Weights of a small GPT-style language model, trained from scratch on English Wikipedia.
Size: 9 layers, width 96, 3 heads of 32 (1 for keys and values), MLP 384 tanh GELU, vocabulary 2048, 1.19M parameters.
Architecture: learned positions, biases, tied embeddings, capped logits.
Each number is 200 + 40 x the weight over its row's rms, rounded and kept within 0 to 999. Layers, rows and columns count from 0. The size before them is the row's rms in percent of the matrix's.

# layer 4 MLP down (transposed), 384x96, rms 0.0486, rows 18-54, columns 0-95
108,197,193,185,255,124,164,149,166,181,191,181,262,194,165,231,179,199,134,168,161,223,233,223,157,183,132,153,166,185,186,177,191,236,232,109,181,213,223,246,139,179,158,238,147,100,171,199,278,214,201,206,114,235,246,210,251,249,165,151,214,186,232,138,181,279,266,205,209,188,267,148,237,204,175,172,250,171,208,200,245,232,207,198,196,197,238,218,265,231,155,232,218,263,204,252,237
087,218,207,242,219,145,137,194,149,242,206,145,173,245,162,159,175,191,224,268,215,197,188,206,177,226,271,196,196,164,174,186,168,140,178,198,137,148,247,249,168,229,189,201,225,190,232,144,290,227,226,198,190,231,138,249,236,181,185,208,260,231,224,232,232,238,157,132,224,169,121,173,226,163,131,210,282,189,202,137,151,282,212,210,220,184,242,136,212,212,236,291,198,194,229,152,258
120,198,182,148,157,195,170,240,191,142,221,179,193,173,251,181,193,219,207,171,222,191,206,144,203,213,258,185,229,171,140,263,194,230,255,246,201,287,197,189,218,182,92,256,147,175,171,262,160,190,291,252,248,186,229,221,169,202,155,183,102,241,144,166,262,295,231,222,240,216,205,186,183,229,202,156,137,197,227,211,118,169,219,232,214,191,200,243,165,202,209,173,207,149,243,128,216
106,223,189,237,198,234,207,189,162,212,192,205,126,197,217,201,172,227,144,178,312,237,213,218,272,207,187,182,201,197,186,219,261,194,247,217,158,254,186,255,196,112,150,206,182,147,160,216,181,215,252,143,149,115,230,188,228,204,190,219,258,211,152,311,243,219,233,280,218,195,181,270,221,151,161,142,237,198,201,158,127,235,200,240,128,126,153,184,200,155,204,206,210,219,191,165,198
089,174,212,190,163,203,137,128,236,223,228,182,192,231,197,182,309,265,178,248,164,199,278,197,141,274,230,226,104,175,168,219,195,179,167,175,150,183,115,199,134,217,189,180,201,193,244,200,224,190,116,170,177,205,168,187,253,197,233,281,225,208,182,225,188,246,201,220,201,172,170,210,201,270,195,188,298,171,161,165,231,196,238,246,199,130,200,233,251,209,176,204,185,255,228,223,119
100,216,219,229,164,242,121,154,231,185,218,195,241,183,242,172,227,196,266,217,233,231,200,223,187,114,214,191,229,156,161,133,148,190,141,232,221,233,221,193,206,206,100,179,177,284,164,191,142,200,220,170,196,226,164,151,173,237,265,213,196,126,155,271,184,259,222,203,226,225,226,191,171,269,221,159,168,137,245,181,258,196,183,169,170,145,251,232,216,172,263,268,127,254,234,208,190
082,201,161,153,227,190,134,150,178,250,197,249,175,246,162,138,173,155,220,201,228,150,167,198,133,170,179,193,127,231,168,153,238,123,185,179,180,190,190,201,224,181,278,244,234,226,152,177,150,210,245,218,220,188,158,183,151,245,310,237,229,193,283,263,199,246,199,203,216,157,172,244,224,190,143,215,208,160,188,204,226,152,145,265,262,189,237,153,252,215,192,258,188,163,288,214,206
095,174,162,161,161,159,222,227,172,223,239,224,257,220,180,151,178,201,178,187,191,166,161,176,180,168,186,245,213,250,172,201,245,109,199,204,214,211,222,266,209,203,285,247,201,221,141,226,171,185,172,253,151,142,179,213,287,217,235,135,181,256,225,188,178,227,229,184,175,160,237,179,200,164,193,219,223,203,181,252,181,241,180,256,197,152,224,77,169,227,190,241,213,63,264,239,247
113,185,235,183,247,180,240,227,260,200,181,189,157,193,241,253,175,179,138,249,220,248,201,265,203,249,254,262,227,199,254,167,180,204,191,216,183,182,218,204,166,191,180,251,224,141,157,242,221,126,186,143,179,114,131,184,134,203,241,199,180,164,190,136,183,192,185,180,115,266,167,155,244,228,188,248,199,154,235,218,294,189,193,229,249,250,248,222,218,148,180,208,141,267,230,125,194
098,188,190,247,235,238,135,247,246,135,198,188,145,214,170,179,248,186,239,185,229,197,230,188,227,155,223,143,290,215,224,236,162,238,198,146,175,227,242,276,193,163,216,265,183,173,130,185,251,193,193,257,221,273,228,196,113,250,210,189,167,226,193,227,185,242,169,236,218,232,180,213,172,125,133,204,166,187,208,288,148,158,191,150,156,188,218,151,214,187,174,149,199,184,299,140,219
085,198,224,309,207,150,171,271,213,154,201,165,222,174,207,225,179,189,257,214,225,135,149,167,271,238,204,162,196,172,148,192,188,124,165,295,200,154,148,189,203,197,204,230,230,227,229,180,170,201,230,224,296,193,180,141,234,197,163,214,180,189,220,189,237,114,138,140,208,171,265,133,187,260,175,233,173,231,278,186,179,184,179,206,269,239,238,252,182,244,168,195,144,171,224,193,204
098,217,230,158,239,228,200,174,167,170,255,199,149,164,253,220,255,212,199,236,218,182,270,124,227,225,182,124,210,131,212,230,204,234,184,231,201,179,181,173,198,182,184,172,271,136,127,230,146,222,249,245,250,189,225,233,218,225,221,221,320,198,222,194,222,151,212,144,182,156,186,243,226,202,206,183,190,202,249,156,97,70,237,148,186,191,200,212,202,203,233,147,178,261,215,186,222
093,197,212,182,217,181,174,179,139,168,232,153,306,185,278,173,196,226,212,241,227,231,241,145,173,204,203,236,189,244,142,129,188,178,204,245,204,236,178,251,193,207,226,249,226,187,225,193,179,209,184,124,259,198,236,208,169,127,196,240,171,237,200,186,235,194,284,202,159,214,218,173,189,253,202,118,206,138,146,207,109,249,188,153,188,126,252,198,171,226,287,229,263,218,127,235,178
107,210,226,198,207,240,168,177,225,223,210,201,227,172,240,154,185,229,206,249,256,215,260,205,248,145,260,233,178,259,220,145,253,129,143,157,227,193,161,198,149,162,194,229,136,183,160,210,178,249,226,209,154,204,112,170,114,228,242,184,283,200,203,237,155,267,196,235,227,152,196,211,140,189,173,178,151,177,217,191,124,214,171,261,92,212,248,208,228,216,246,155,194,210,201,252,265
109,206,207,139,237,232,179,196,231,215,228,141,226,124,149,237,166,172,229,238,235,183,139,162,283,177,200,184,159,153,123,156,206,242,155,144,194,169,199,230,255,163,174,180,198,167,141,227,248,157,228,235,303,221,157,175,165,174,194,209,188,185,148,257,190,208,240,303,238,195,237,166,212,145,177,237,221,172,231,165,183,181,280,268,190,179,253,187,229,236,186,230,247,267,150,211,210
099,258,204,234,211,226,197,252,154,203,247,235,227,169,223,224,240,134,195,216,217,232,202,143,223,175,205,245,222,155,214,155,84,225,254,141,196,169,211,238,181,258,231,142,194,224,133,297,179,159,156,130,181,224,206,248,284,172,201,160,176,188,164,206,146,230,232,210,239,203,248,179,136,224,249,229,198,164,197,157,211,192,168,132,150,223,197,234,182,144,149,224,178,270,240,270,187
116,185,248,186,158,220,152,162,210,166,196,175,186,209,154,241,234,277,130,169,134,294,204,292,199,213,198,185,177,238,239,230,271,190,183,211,179,91,193,184,158,231,175,163,146,229,262,202,252,148,184,205,247,184,123,194,208,232,251,214,208,159,210,165,222,241,183,173,235,203,199,228,242,266,209,96,219,186,139,237,209,219,179,237,204,198,155,229,147,290,231,209,170,183,179,186,234
111,208,278,228,251,223,168,147,228,155,194,203,265,158,296,199,228,242,160,217,97,200,202,244,209,235,277,188,200,160,195,221,153,202,225,196,179,291,165,196,161,142,210,231,241,204,227,243,166,215,117,324,188,191,195,190,245,211,255,168,143,250,204,190,167,200,106,151,212,172,168,163,220,219,143,173,159,188,170,231,205,200,175,168,180,198,153,211,190,202,200,254,191,190,199,263,177
110,224,257,179,227,222,202,118,175,281,161,211,216,240,231,197,203,228,155,185,208,139,162,194,273,147,200,190,220,190,186,172,241,219,212,159,155,228,141,213,171,220,134,243,198,214,206,247,123,172,182,156,246,191,211,210,240,188,242,284,195,196,149,154,247,142,227,250,220,248,235,200,161,138,226,106,205,231,195,166,231,232,169,262,232,157,161,221,208,153,213,301,122,235,232,148,202
086,226,171,231,219,195,208,172,210,203,186,198,235,210,210,157,166,251,235,148,185,173,143,205,189,217,110,241,226,216,243,229,215,228,129,174,181,162,238,225,142,280,199,121,187,199,250,172,198,128,260,231,211,176,191,200,214,122,185,230,180,183,180,136,209,207,255,188,137,232,240,215,218,149,247,241,233,201,161,243,97,284,161,150,230,102,236,174,249,175,189,262,231,230,151,222,217
109,170,232,263,262,188,191,175,244,200,201,235,151,235,170,210,173,209,190,136,158,143,187,198,220,198,220,237,251,152,257,198,190,243,206,187,156,204,220,210,153,180,172,202,209,217,116,159,193,158,168,189,94,159,262,239,237,209,159,173,205,205,258,219,280,225,160,142,147,164,131,308,254,172,239,216,210,211,224,245,196,193,147,135,212,213,221,198,210,267,254,272,201,151,249,146,208
131,302,191,80,155,238,182,146,229,176,247,212,181,197,195,143,222,109,261,162,168,212,211,133,227,244,260,178,215,218,188,268,184,229,265,216,241,183,231,249,224,180,167,160,199,214,208,219,181,230,184,200,166,176,160,238,165,198,285,291,159,194,176,207,227,209,164,176,187,186,280,198,232,199,206,142,182,182,176,205,157,181,223,321,193,178,214,192,211,162,157,240,206,160,220,156,197
098,180,276,191,236,213,176,216,159,190,266,184,190,228,212,222,179,150,237,154,218,229,169,299,166,248,148,175,221,216,275,247,192,191,233,206,148,208,250,186,258,274,239,255,179,126,210,220,182,155,192,154,201,206,176,173,217,179,261,152,260,245,228,265,137,140,143,180,259,167,238,254,181,153,243,231,144,248,179,229,170,210,192,203,190,217,113,179,169,162,219,180,170,143,143,165,181
104,231,238,210,237,195,183,193,184,261,114,241,207,166,212,185,205,225,212,255,188,164,277,201,282,145,147,204,245,196,174,225,212,128,227,191,116,200,174,202,165,145,134,250,180,146,228,185,245,154,144,198,181,289,174,175,261,223,243,206,197,254,211,182,177,286,194,194,118,223,270,232,174,226,154,235,156,148,242,146,186,210,192,132,171,198,174,255,240,210,171,253,214,180,189,214,229
096,141,209,269,231,183,179,186,224,238,251,156,243,166,157,261,141,231,216,210,197,194,217,262,209,196,224,200,228,119,203,180,301,134,230,145,205,194,295,208,186,225,284,262,203,129,158,142,179,185,264,227,235,192,179,193,211,168,157,179,256,163,163,198,160,263,174,153,262,195,160,176,214,217,191,202,271,154,205,229,219,237,206,160,186,140,183,155,219,213,161,132,225,175,234,148,201
098,123,208,145,215,194,170,187,210,119,231,207,228,189,209,176,72,208,288,165,212,163,223,238,185,243,177,161,203,155,267,226,169,276,207,189,137,130,161,242,193,214,160,173,259,231,162,173,193,165,248,225,194,178,182,180,170,242,178,233,207,248,256,233,213,198,261,182,216,73,189,240,227,170,190,204,188,225,182,193,218,239,125,273,211,203,213,238,187,239,247,236,236,190,218,152,217
090,161,170,218,246,197,177,257,232,248,209,195,244,166,169,222,184,246,219,193,223,196,251,224,229,251,189,228,147,195,156,249,244,222,174,239,151,200,210,216,210,213,163,277,140,148,122,253,237,160,244,242,146,174,188,238,247,170,151,220,252,228,210,202,282,288,135,110,207,191,190,164,241,165,129,153,200,160,146,281,185,172,168,257,182,211,138,193,165,152,215,179,186,205,174,245,164
116,244,167,186,159,210,153,218,231,198,169,230,253,176,221,258,148,178,181,215,207,200,296,197,292,224,220,136,223,130,236,225,233,246,150,145,234,191,92,178,222,244,191,164,224,156,241,213,245,157,108,202,212,170,188,142,241,233,252,116,205,232,236,175,225,137,169,185,231,144,245,230,189,236,174,193,149,181,178,263,250,170,228,172,229,211,227,197,232,176,155,150,167,209,206,250,224
102,151,174,226,178,196,194,221,166,210,213,181,252,227,194,131,240,236,217,250,216,217,246,199,148,197,210,254,221,178,262,173,283,175,215,237,206,149,188,238,212,190,186,211,181,211,168,224,189,148,227,192,180,199,174,268,215,196,116,146,245,240,145,90,295,237,121,225,161,189,159,205,194,135,197,164,164,228,227,162,170,302,214,250,195,270,182,186,184,261,198,200,175,153,215,163,281
094,203,265,167,188,233,215,270,190,146,185,155,256,150,191,182,219,234,251,192,223,200,236,253,159,233,240,205,234,260,207,240,271,155,159,210,127,257,187,187,158,235,207,223,112,175,202,211,189,267,205,179,195,169,173,194,247,180,198,207,165,253,154,206,193,177,214,229,194,156,116,197,151,267,248,206,172,193,269,222,209,206,139,181,122,186,157,213,166,80,241,159,185,185,267,228,253
096,194,164,161,189,248,196,192,244,159,274,220,162,261,179,209,244,225,160,192,147,210,216,283,211,231,221,223,248,146,142,224,113,285,235,238,215,192,209,168,231,143,226,187,209,127,172,281,115,227,165,276,214,249,170,147,191,126,204,229,259,182,160,193,210,278,199,213,238,213,223,212,170,170,222,256,196,222,190,235,138,237,170,162,234,170,181,140,206,241,154,187,190,152,163,187,217
078,226,209,330,164,237,209,282,200,172,187,168,224,233,201,170,191,193,206,224,236,242,227,186,207,131,224,189,146,194,124,218,149,143,196,167,282,148,184,221,194,202,171,184,244,233,238,177,240,209,102,200,197,155,221,172,207,143,278,241,224,134,210,204,124,150,195,195,238,225,178,224,154,230,229,191,193,132,151,262,266,169,142,235,195,204,246,214,182,208,237,235,127,239,216,201,187
105,174,184,168,121,161,262,166,208,186,231,171,237,172,191,175,263,232,192,241,176,217,218,152,180,163,204,206,202,223,202,216,179,273,175,175,167,239,193,251,159,215,196,210,204,161,158,128,260,140,233,242,238,215,205,156,191,229,269,162,130,271,182,140,253,210,241,242,198,179,265,214,198,217,120,152,115,229,184,195,183,205,282,237,193,234,301,193,201,271,182,154,143,243,197,183,152
093,185,273,248,164,175,192,198,205,102,173,168,192,186,187,159,231,237,240,180,203,187,231,147,191,158,220,252,197,225,179,266,159,187,214,173,165,146,180,186,141,201,155,147,249,194,255,194,213,174,227,303,149,175,207,230,197,253,227,229,181,182,205,189,248,270,203,128,138,110,228,256,254,255,233,201,154,220,149,146,266,175,172,209,170,193,201,181,181,247,147,265,170,241,263,209,248
093,131,208,239,250,215,232,156,182,286,240,131,159,245,160,180,124,95,278,250,193,228,171,178,193,204,210,249,213,219,243,263,142,231,234,175,191,205,149,244,250,262,227,158,189,224,196,169,113,162,197,212,162,162,243,167,202,208,114,250,203,255,235,220,184,179,211,268,153,205,196,173,215,181,193,172,206,233,160,195,166,169,213,234,213,282,245,219,141,181,210,174,165,184,187,161,236
107,205,166,218,149,247,211,133,266,213,189,206,257,221,204,192,193,219,221,199,198,247,218,227,86,288,173,257,210,189,190,177,253,189,180,184,140,165,190,266,201,150,233,276,219,143,199,220,206,168,176,232,111,174,197,241,154,220,283,263,217,213,182,193,285,230,112,207,198,209,214,134,217,151,133,188,228,178,228,204,160,151,219,242,200,141,241,233,225,191,150,161,188,222,167,151,203
112,187,181,222,209,205,144,159,228,187,229,179,170,209,124,223,173,206,155,109,180,198,177,210,205,207,202,158,217,191,184,274,215,286,211,121,180,234,223,94,218,237,216,230,192,227,176,258,191,231,195,184,156,244,175,209,264,216,193,212,292,191,217,210,248,274,266,181,174,191,141,230,190,163,190,293,155,117,217,178,246,281,212,206,169,235,204,225,190,200,112,152,175,147,177,225,195
# layer 4 MLP up, 384x96, rms 0.207, rows 19-54, columns 0-95
080,144,209,208,153,184,209,163,212,139,147,178,234,185,157,289,270,260,189,197,248,157,208,285,220,243,237,191,226,151,221,249,123,195,179,177,219,245,155,129,163,192,174,160,179,178,229,189,152,246,215,230,238,192,202,171,141,195,196,145,194,165,159,172,134,166,226,223,255,167,164,147,194,217,220,108,237,206,279,232,206,224,250,209,160,248,240,271,163,196,205,233,191,223,202,233,287
102,199,282,311,198,215,186,153,256,158,185,204,171,290,124,234,132,200,204,147,224,165,163,203,220,160,254,229,160,181,147,206,172,244,259,171,169,185,170,154,160,166,222,194,228,255,173,207,192,231,168,177,220,239,186,204,224,249,178,199,252,170,169,153,284,262,232,145,197,215,202,213,229,154,233,182,212,247,229,126,278,219,183,205,162,219,209,228,139,205,179,133,197,191,258,219,126
116,218,205,195,221,159,210,167,195,127,168,201,192,156,211,173,219,221,210,206,253,193,234,270,220,209,179,133,190,208,162,233,158,226,164,178,206,145,217,207,252,324,252,225,116,268,167,241,213,212,217,105,220,287,168,213,166,157,188,170,206,187,241,161,221,198,164,198,189,211,224,135,188,189,243,225,208,218,278,187,159,174,106,280,189,230,241,258,210,193,152,190,163,137,247,255,200
093,204,165,243,248,250,117,190,171,240,187,207,204,215,226,160,133,184,259,192,135,230,241,145,193,168,188,194,164,265,248,202,214,181,213,123,177,251,252,259,311,215,222,202,281,211,238,212,169,278,210,188,226,140,174,194,248,184,182,161,213,141,125,228,99,199,182,156,184,212,224,219,218,153,197,197,195,140,204,163,210,168,191,213,179,245,262,183,278,169,211,176,226,171,147,188,224
100,279,166,197,231,187,212,263,168,182,205,251,99,169,135,177,176,214,178,178,226,245,174,195,193,267,247,174,198,201,219,230,193,190,201,233,175,238,203,289,173,220,230,174,160,214,210,201,180,270,225,200,138,201,156,232,228,250,248,260,218,241,133,157,197,186,170,170,196,129,192,199,224,178,135,203,179,275,217,201,210,199,190,214,195,177,154,302,211,223,193,62,200,157,182,146,264
081,186,197,168,170,168,230,163,146,128,177,228,197,236,192,180,257,171,247,254,283,218,181,223,212,216,207,190,146,250,163,177,179,254,213,160,213,158,197,153,153,270,291,146,140,218,205,174,190,309,181,201,146,200,252,192,122,226,269,160,209,234,206,218,261,220,196,242,99,197,206,256,114,205,174,152,245,220,196,177,194,158,209,212,219,204,207,189,180,167,213,204,199,212,248,145,265
088,197,171,226,180,223,157,208,229,170,191,238,195,154,186,278,211,176,255,220,181,276,200,177,186,215,129,180,176,235,170,276,204,171,199,175,243,263,263,222,261,122,151,184,279,228,262,177,168,218,226,266,125,231,205,172,156,180,131,207,174,251,140,150,211,184,189,261,173,200,233,178,252,239,194,139,153,186,221,277,206,232,175,194,217,117,240,198,202,199,195,204,91,183,232,207,199
111,199,217,283,227,221,109,179,176,158,228,280,188,254,154,164,161,220,123,171,144,176,178,115,190,74,200,256,186,212,218,225,153,164,173,172,181,182,149,259,252,187,219,180,224,273,223,179,209,168,175,282,232,189,166,201,208,238,231,211,185,181,176,266,128,163,133,235,289,223,180,223,231,220,245,248,209,209,168,160,197,189,200,219,199,181,207,204,244,222,166,228,200,196,227,234,240
105,117,260,187,142,169,199,181,195,229,140,212,245,263,188,209,234,190,253,152,235,106,227,188,227,247,276,225,276,216,142,244,181,169,241,209,224,192,129,114,238,245,168,143,270,247,175,208,162,152,150,183,222,179,228,175,196,215,180,168,162,207,209,225,204,211,166,211,265,195,217,176,226,273,159,212,234,214,147,237,198,199,207,197,176,178,157,159,165,156,203,196,187,291,150,278,207
092,205,144,250,238,205,191,189,186,176,210,257,218,232,173,213,176,141,187,231,308,273,116,241,218,200,170,163,150,256,204,175,234,256,235,183,194,192,205,238,222,230,249,190,158,257,223,214,188,220,225,206,226,235,184,187,166,171,195,182,253,189,195,100,232,179,271,162,200,148,119,173,257,167,223,206,302,208,197,186,166,200,202,147,198,193,245,237,126,130,186,222,122,261,188,158,176
105,144,185,234,166,216,199,229,268,222,169,197,297,155,303,195,172,169,132,236,210,210,216,162,158,262,199,207,188,227,228,226,189,178,246,200,211,220,186,192,245,187,195,201,160,182,191,179,183,193,215,211,153,94,229,203,215,193,204,225,162,210,98,196,174,323,226,139,165,172,192,204,288,182,222,290,244,215,231,198,137,231,194,193,247,213,228,238,191,175,177,185,120,188,144,180,155
094,216,177,184,237,172,256,199,185,129,160,231,124,263,231,261,166,221,222,196,276,213,159,156,190,146,202,136,163,206,245,220,187,251,244,131,215,205,275,228,205,200,202,203,157,278,246,246,241,94,198,199,213,165,191,207,143,152,144,245,244,190,227,230,208,145,114,244,193,122,194,175,261,189,205,225,170,237,242,197,174,198,218,226,235,197,232,207,132,224,240,158,174,174,175,184,248
109,214,192,240,254,220,239,289,231,142,170,192,212,192,191,233,113,238,244,177,154,216,159,203,270,185,168,150,240,159,182,225,201,160,180,213,169,164,235,204,210,170,195,63,186,138,194,179,219,221,158,236,162,195,192,183,232,145,196,277,224,246,170,140,154,252,170,243,181,275,237,162,198,171,202,179,251,159,291,156,198,162,207,203,203,204,239,218,197,235,150,206,246,220,293,212,214
111,229,170,188,238,170,135,187,272,216,160,158,222,184,189,237,203,225,175,270,256,227,183,178,268,208,250,181,140,183,220,136,222,228,243,202,178,136,177,127,195,132,177,245,187,176,233,167,218,161,175,267,203,167,193,179,98,131,195,189,139,135,173,270,222,181,203,198,163,134,257,201,243,201,218,257,252,239,196,215,264,215,168,215,208,191,120,244,192,236,236,251,230,259,180,226,241
102,197,203,232,134,173,206,191,157,260,146,203,237,171,226,231,168,246,201,165,189,183,176,259,243,256,211,145,193,233,200,250,218,201,188,126,222,155,230,199,129,222,135,286,159,129,165,198,197,241,196,246,196,259,234,142,101,229,182,169,172,251,211,160,194,227,222,163,150,142,254,168,186,248,174,220,224,290,189,263,187,230,179,255,220,247,228,176,196,217,214,268,178,166,154,183,268
114,215,196,284,172,211,177,193,230,208,191,167,195,255,218,186,172,171,196,285,235,221,132,222,239,224,258,239,193,144,247,247,211,217,227,248,248,242,192,244,240,152,192,193,158,203,173,262,162,158,180,110,239,99,249,184,204,262,156,197,94,179,147,203,212,227,194,226,263,193,152,179,132,218,233,200,155,174,161,190,263,196,232,196,203,243,185,186,147,223,121,143,195,180,150,219,219
108,148,185,227,185,248,134,206,225,167,181,238,172,178,151,193,214,192,174,174,187,248,229,201,202,86,212,162,207,216,212,219,220,248,212,194,181,229,237,205,156,231,222,132,185,223,194,201,161,255,248,196,290,174,195,111,219,177,214,220,253,145,127,222,186,184,225,113,194,251,219,264,296,166,239,152,310,231,233,245,165,144,226,216,203,130,233,185,186,201,154,214,215,189,219,145,217
114,183,235,185,178,226,175,168,186,199,215,263,171,227,237,298,147,208,93,176,210,201,224,164,172,201,229,183,198,200,150,240,192,249,196,165,221,233,127,226,136,139,216,119,233,222,178,270,211,226,236,147,270,166,182,200,224,167,236,222,207,217,174,276,232,172,186,278,156,236,240,158,207,178,191,182,164,176,195,220,263,227,167,191,221,216,227,219,120,87,196,226,232,235,134,197,254
095,218,181,198,270,182,241,181,209,153,200,213,165,260,194,185,226,164,220,214,221,189,234,166,185,224,170,204,164,185,193,258,234,240,200,204,254,198,256,206,166,125,119,232,195,177,201,168,218,137,126,270,127,161,142,228,130,211,206,189,143,228,294,240,196,184,152,277,237,247,228,233,132,245,201,195,147,243,229,228,216,215,93,142,187,255,193,172,177,198,161,242,204,207,266,170,218
096,197,224,140,219,186,166,262,174,242,163,103,264,175,214,186,181,129,235,176,247,196,221,156,206,210,157,292,180,194,219,224,207,229,228,165,251,216,217,243,269,274,229,232,175,200,170,201,230,227,247,175,247,195,178,219,186,219,243,214,237,239,233,189,83,192,169,188,158,237,175,197,155,185,257,168,143,184,184,161,225,192,161,207,188,254,166,157,286,144,123,152,273,146,182,205,216
106,196,236,221,214,265,171,171,234,186,290,185,189,195,166,255,206,173,177,118,320,240,231,167,275,178,277,222,228,191,187,159,116,176,252,177,222,203,209,135,226,193,224,211,165,186,153,167,264,159,147,203,250,215,228,190,185,186,199,191,146,212,123,170,262,157,178,188,199,126,236,191,228,171,155,170,215,247,214,201,217,177,230,142,260,264,218,255,153,212,203,186,161,179,233,253,175
100,273,115,226,232,189,229,179,165,121,203,166,197,196,200,196,247,201,197,194,159,204,203,196,308,185,223,136,147,243,141,190,270,165,183,238,287,224,169,243,224,162,191,161,159,253,227,147,179,225,221,171,192,159,198,210,240,220,181,197,134,141,237,177,250,231,197,191,221,228,284,172,181,153,165,184,157,229,219,182,259,169,142,168,178,264,243,254,144,192,153,234,255,220,260,217,161
095,195,230,166,212,234,253,204,176,204,133,154,240,180,198,189,210,243,172,232,238,211,264,175,220,227,236,233,221,239,250,226,78,235,164,293,233,197,141,219,171,226,133,169,184,218,173,264,197,176,191,169,220,181,199,167,206,179,230,259,201,256,185,202,169,282,199,193,136,229,195,149,182,110,169,259,220,157,175,152,247,228,255,200,211,159,180,205,149,170,166,169,193,178,132,276,280
081,208,241,135,298,227,204,171,165,186,220,194,183,263,259,135,189,186,146,192,221,277,221,198,276,188,149,178,189,227,219,201,155,253,199,200,218,197,168,165,224,187,209,200,230,206,159,247,257,226,134,195,167,116,166,231,165,228,207,185,165,268,199,191,183,235,195,250,170,238,246,270,174,135,227,228,156,139,193,159,243,178,220,305,171,141,114,142,189,187,178,228,229,175,221,160,236
100,261,176,216,215,211,224,205,191,250,262,210,204,268,137,183,245,163,250,244,261,299,161,180,210,179,204,127,169,204,129,187,262,255,145,178,206,172,231,248,210,211,247,145,167,209,131,225,136,209,236,286,200,243,98,181,161,226,170,169,182,198,162,150,186,191,153,260,217,182,205,198,173,206,267,231,199,176,243,168,149,151,172,197,198,194,198,285,246,207,210,181,168,148,231,186,181
098,208,237,250,188,257,192,202,230,147,152,179,193,139,200,160,236,172,188,128,223,246,176,212,192,217,145,125,208,167,253,203,183,198,210,131,217,248,205,188,204,242,218,200,199,205,238,175,166,246,142,252,229,169,141,126,187,178,286,246,185,205,256,118,135,101,186,259,176,240,235,168,209,219,150,258,193,197,260,184,204,213,207,189,236,221,220,153,196,304,222,255,169,219,176,157,253
125,211,194,161,288,196,150,172,250,194,189,254,273,269,201,257,102,203,189,182,197,206,184,203,229,161,221,163,282,181,268,140,221,228,231,167,131,225,115,202,278,266,154,216,163,199,234,243,225,251,165,150,178,246,195,196,213,249,239,78,203,247,231,161,177,207,161,170,252,184,138,199,225,185,163,207,201,175,184,211,213,186,175,190,278,181,221,212,164,204,191,166,201,159,184,215,191
097,224,229,227,196,183,181,139,258,296,141,159,174,265,224,198,230,167,136,185,110,171,179,188,218,194,218,202,215,214,105,164,224,248,219,199,263,193,169,189,158,242,205,167,175,172,171,175,263,294,211,158,296,248,198,199,216,215,265,260,199,155,205,262,193,240,183,149,184,260,198,145,184,180,213,191,182,282,189,183,175,127,162,212,201,210,228,192,221,160,198,178,221,221,223,185,112
097,242,142,197,135,207,162,284,293,250,285,210,134,175,96,213,252,190,263,240,202,242,226,150,204,149,263,179,189,202,172,195,235,185,190,194,281,238,211,222,170,136,175,180,227,169,171,172,121,178,201,234,226,213,143,189,280,196,170,190,265,183,176,152,224,109,202,201,225,191,208,145,235,155,233,180,197,187,229,214,184,217,231,177,233,265,189,241,233,176,176,177,204,183,168,219,164
100,223,193,101,168,187,253,202,142,296,201,239,216,272,143,185,202,215,137,261,215,172,231,160,233,185,186,114,138,184,206,183,178,252,226,265,199,214,233,215,198,133,224,241,168,209,188,184,135,201,140,152,203,232,232,137,247,214,162,194,290,246,164,153,282,232,200,171,203,143,230,235,235,147,214,163,256,213,155,246,188,203,216,126,196,231,202,165,191,242,223,189,178,198,181,235,200
075,158,180,175,221,183,286,246,262,129,153,231,196,124,178,194,200,142,167,197,236,228,141,186,191,172,172,179,243,194,172,281,242,239,203,191,192,188,178,165,112,203,188,236,168,255,191,308,197,220,185,205,146,231,205,230,189,182,262,165,202,235,157,204,160,188,126,179,197,198,257,246,188,193,248,273,256,177,222,285,178,148,257,120,171,177,188,209,228,197,127,220,196,242,217,171,199
124,261,266,133,138,174,219,209,235,217,261,270,181,170,156,123,183,239,227,269,254,240,233,208,204,151,200,247,146,130,245,179,151,197,190,226,161,176,176,174,204,234,217,215,187,162,172,235,261,268,126,188,190,150,264,229,223,175,242,242,223,169,225,152,213,209,183,164,184,151,269,169,219,230,172,181,117,240,266,220,192,160,124,195,199,236,158,203,201,265,215,157,177,146,200,195,208
094,199,119,148,219,133,185,240,270,139,124,258,217,218,130,234,250,227,168,290,208,161,203,198,245,167,178,184,175,250,194,190,214,223,256,174,254,171,215,121,147,197,190,203,202,194,227,199,202,147,207,234,114,157,205,158,209,223,134,207,225,272,148,258,185,229,242,201,212,228,195,144,199,209,230,244,210,206,214,168,215,135,227,216,215,80,234,206,264,203,208,173,214,239,161,185,228
102,173,143,115,184,195,196,230,215,174,173,298,187,147,176,319,184,194,146,204,239,127,185,242,181,199,172,162,216,243,178,198,237,190,169,161,242,219,195,219,204,214,167,227,145,226,208,258,229,193,222,141,260,287,178,226,222,249,233,264,148,192,221,195,162,156,208,147,195,227,190,256,146,243,220,144,196,243,236,276,146,216,159,229,174,155,142,161,210,214,185,248,173,182,149,254,221
115,217,201,174,180,218,195,225,200,258,162,187,131,241,135,152,180,203,195,217,223,199,257,152,266,145,209,109,199,182,262,149,196,209,204,262,300,221,180,160,274,233,155,168,214,216,159,136,196,225,237,142,210,264,140,208,229,296,222,212,198,197,187,202,181,221,251,245,183,218,206,205,233,105,176,231,227,164,150,208,203,143,147,152,190,248,230,134,174,225,188,262,152,206,162,222,211
124,189,170,214,150,275,238,217,244,225,179,277,206,233,212,216,157,175,97,234,167,239,251,189,180,181,218,185,226,192,156,189,206,175,237,205,283,187,204,136,194,244,132,193,226,244,206,226,201,197,205,223,259,254,176,174,163,207,181,195,225,156,239,205,223,192,162,174,167,212,139,236,59,224,171,216,152,233,264,192,171,155,183,241,192,170,172,284,187,127,251,214,159,148,165,273,209